Weights of a small GPT-style language model, trained from scratch on English Wikipedia: width 256, a variant of Adam for these matrices.
Each number is 128 + 32 x the weight over its row's rms, rounded and kept within 0 to 255. Layers, rows and columns count from 0. Numbers have three digits each. The size before them is the row's rms in percent of the matrix's.

# gate: layer 2 MLP gate, 704x256, rms 0.0722, rows 468-471, columns 0-255
# up: layer 2 MLP up, 704x256, rms 0.0701, rows 468-471, columns 0-255
# down: layer 2 MLP down (transposed), 704x256, rms 0.0702, rows 468-470, columns 0-255
gate468 097:155151198090123135120102120140121170104175102115123096109183078140082116125145148127142123176095154158145137139110098118162211154136130150126162162121141096082093136150097125052089199069077102087088107130062129100138155161190145116097111113121150104176166131160077148173107098151153118157121149078143118116167143146101133058115110115140135061135117125165075104070077071161136143074154164114106128130162123122101103189128145136120161098119153161157127143072054132079119126129116136131143184088100126137107123127080123101094112132178173099157170082142147138165169096115060123145115113118176127151152156156099170113144147101117138207118173135147084167153210120104083149101128191191108130114146163062122172115130112133106088068163172175199128142135105122084102157124170136
up468 097:179130122140100082128109086156115132094099126165153137162128131129155127147075159133120081100093100089163174102136107095174158076130090131176083112157172111114128103121181145083093144176150094120076126180164134147197117169114139106123134174130135115139127177155152123102160114113115162174134146094126165126079121086192148070114106123117099085141066100124116147097107201119075113164150170178187109144156115209117094155153067136146190126139074131118131089097123195062074161085136072128077127134118150151109149120146086104141080070135117152189107179084082081131108086129165142190122097117092168159127112118169168159126145175138131145068107147158143127131146156157148156127127097166092109117148121190122037084099142174118091135126140147145206156106082111123154099120095154
down468 097:150099205105107083116077133078121132152109066131111139083158142154167136073121151107182114173157106180049142156060158106121133172115155134089181151098144179096136116185180102146132173133110103170108086096104120072107122109169102130104116113092119110152118129207149133180111124123156149115103048167104124147155154174129178114101124136159085159163120174165145137087204137131123152151096127110075165141120092128066120171169157168144153078126110194102131142122110111147106115148186163104127154074110164094159094143177127178145066118069110110178166048182104060126134098116127125118118145118126090121174181168109130096109114131134114146153139163159194168123141082161098145115156112146118123174116094106108162116074144088058075090140133155159133133154122116094093116138145125
gate469 102:098152131190095063154145141128095088138149151113130192068089161141126138189136123126174158136124157151129156150127117196123084113143091135128135142145193150119159158120117108094143198113131122070081142157093068172190141160174136127140070110112077090120141153100062199139154144140149105080155134153163125125072153115091124088168092092202148108133121116173178163153150125128129131113133119094156143194130098108130164117132142105114092127126130089130109133117085145158150082124157096122156081095131151118110111176077177093148214146139132088121122156161174100137111118124082157102113121143128173129067102110101124128091106110146090156116158101067098124103147110201154159135111115186111105177086138115101219068093181133147077080048160139102147132071132124084160111185137152
up469 098:121182093110142155128183072116040107149125132135158119127110133080123171129148162119134117096156137131119160152107101097091095165128134133134224131173194083107130121106139107096144178142126189124176156180197153103115138164107100111175096089108107065135167062127141100106158136099201189110100176095207104097156138111114102109140154116115161142146111137107133146114131142120129099152180147133188144151200107149112114154183149101107112150092140082084152082119129135120212109113158114110118133154115128048154102146082112141144088107150160133087177100135160110167078154121173158079117185131188139120132104159092110067098093147119033118150065091057123117107131121086127075079146112171127096141146132131190144096113129128156096137147126152154103175148089117160113128105151096
down469 098:104128108168117124183093146108113137118191181104168148144167052159175145172169134170139105130079151147212138133094128169147099120140114135084126108120181170138121163086091122119188123181186176146037133143119107079167130108146190123102111103153082105132153089161163081136202154201072141080107113100179171145168155137108089073147107179177125084124119092105154194128078117140132091135102158166112152083144153119072147125157128146116131154119127113107087100126105159079111109134099119172084116084075142143165086121076188124119120126163110128120176109138124115146131108125077135120111148131181144127123130074184116132127104101103072101093139120152128056192148173124061139106110107111160100112097134149120192069145165150138096109117113118055106127087177135115134113138103138
gate470 092:097088113108090101166150143072067123122138085069091157167148114154111152109207074129147147178170122101051142119102104165160170123115145139114189109174177159090134139130129087144099131103186197105124110062173093120124138144088151093073124091097123147136115092092147142071118165148076123137095142171102162079156140102149133096110124127134120087092147149087170164089107175153170123143123176175126144080133105131141169114124122140172154079142105154139065153103069146169111118129104127159208128147071122091121153122086137138126153055157131087185164114121140214082126117134152111151134155101127112145105144138154089058114157115157122142065141147141195147197172122148134111145123123146131187140057083132078112136169102102128092138141161112101156076131132122060103105130154074
up470 093:131100132146156122117076114135099110114116153054188106173161099105162129111132127168156160105157112112163147138121187144126166073110084065186098090084159170133121097186131158141112138086107127159114177120200129134169166153151146126165080175078092213152176109134092120084192120137177110106112167123161168059133083141099119096114130112194146131105116183139096106133114128141101138114138133117088091136129124125113153137150139141154142117120107070180147125118086095127121098102140111090149137096141104145136087111137137150157180140212131086167118152060118125135137180137090073162139165151135127167156126162105110122043133159126143195099112045122092145097173181173156179115176125112100102057137134102125177105164127174116077151077167141138113163144174143141106098140114211
down470 097:100099160127172124146130128153170103122113099076161113110119102168089102178128115095087126085137186135012146086160145097120187189148150091170153096141077150118079159131097127158132105099094093107110153107150105120155073107112165080137159052102107120168139156117144104167098115142171135174104141140126154135143094139089189141134153153098178164098101094141132133124133164163108131190099120159137151132122098161154078108160116128134091132100131124133161060164130141104172129072129120151135210117150128070198131113100165217067123154194108151123092130142137124085079162099116121124161111090215115148111125118116112111104149145081144118133147108170212138136068087082099070151116152147106069149176142134100137126145085142098167121144099148174157127130108193123116117144154050
gate471 119:085055174105113181088117150154118117101103166127170143101097164129151173109124064146126155131160155142091118119163153108127129102086209108037144133093196124097165081140128148140127136148161068140150128137141093140130087082138116131115153122082098139116146133076128114148056136138111167093164147196124138149178148155121143110122101164137142132121141156155127073175103127169179056141122090070096119167168152110144144109100068149123051155108121127138127165181137130158102133066085132127066074115120147142104121117099106053139161085119115081107138114146138118095139104098158096152101160128106157165103121119160106148153169070151072226105159146173115142137113046144109190136147162154134106152122123142137170164120112034154121113192109079137093125132068140122128163184098139
up471 113:110126148153121147103119130145170102112107096122143121164093110170141167111090109137100112117192116138036120143136137090189121137107152154084142172103168090161204152116155132111116145164166159132185198140146146099108196050118137092151105088100184130158185144101160122190149136063132200116117153136133116121200118165174128148145115132147138101127149117125125108130130066102155164129168095132072115167207168151083180143068085154137077092116089143107149133128137142086167125121137105076138152096058082100154116122127129078118094156093144097131142146088149149143096152090109181113140104143111122117126139095180097149132119162163125139132077119119032078153115112124083173113201179123164124106129096116123189178124104093133126208152132141120095096172145091142147095198112149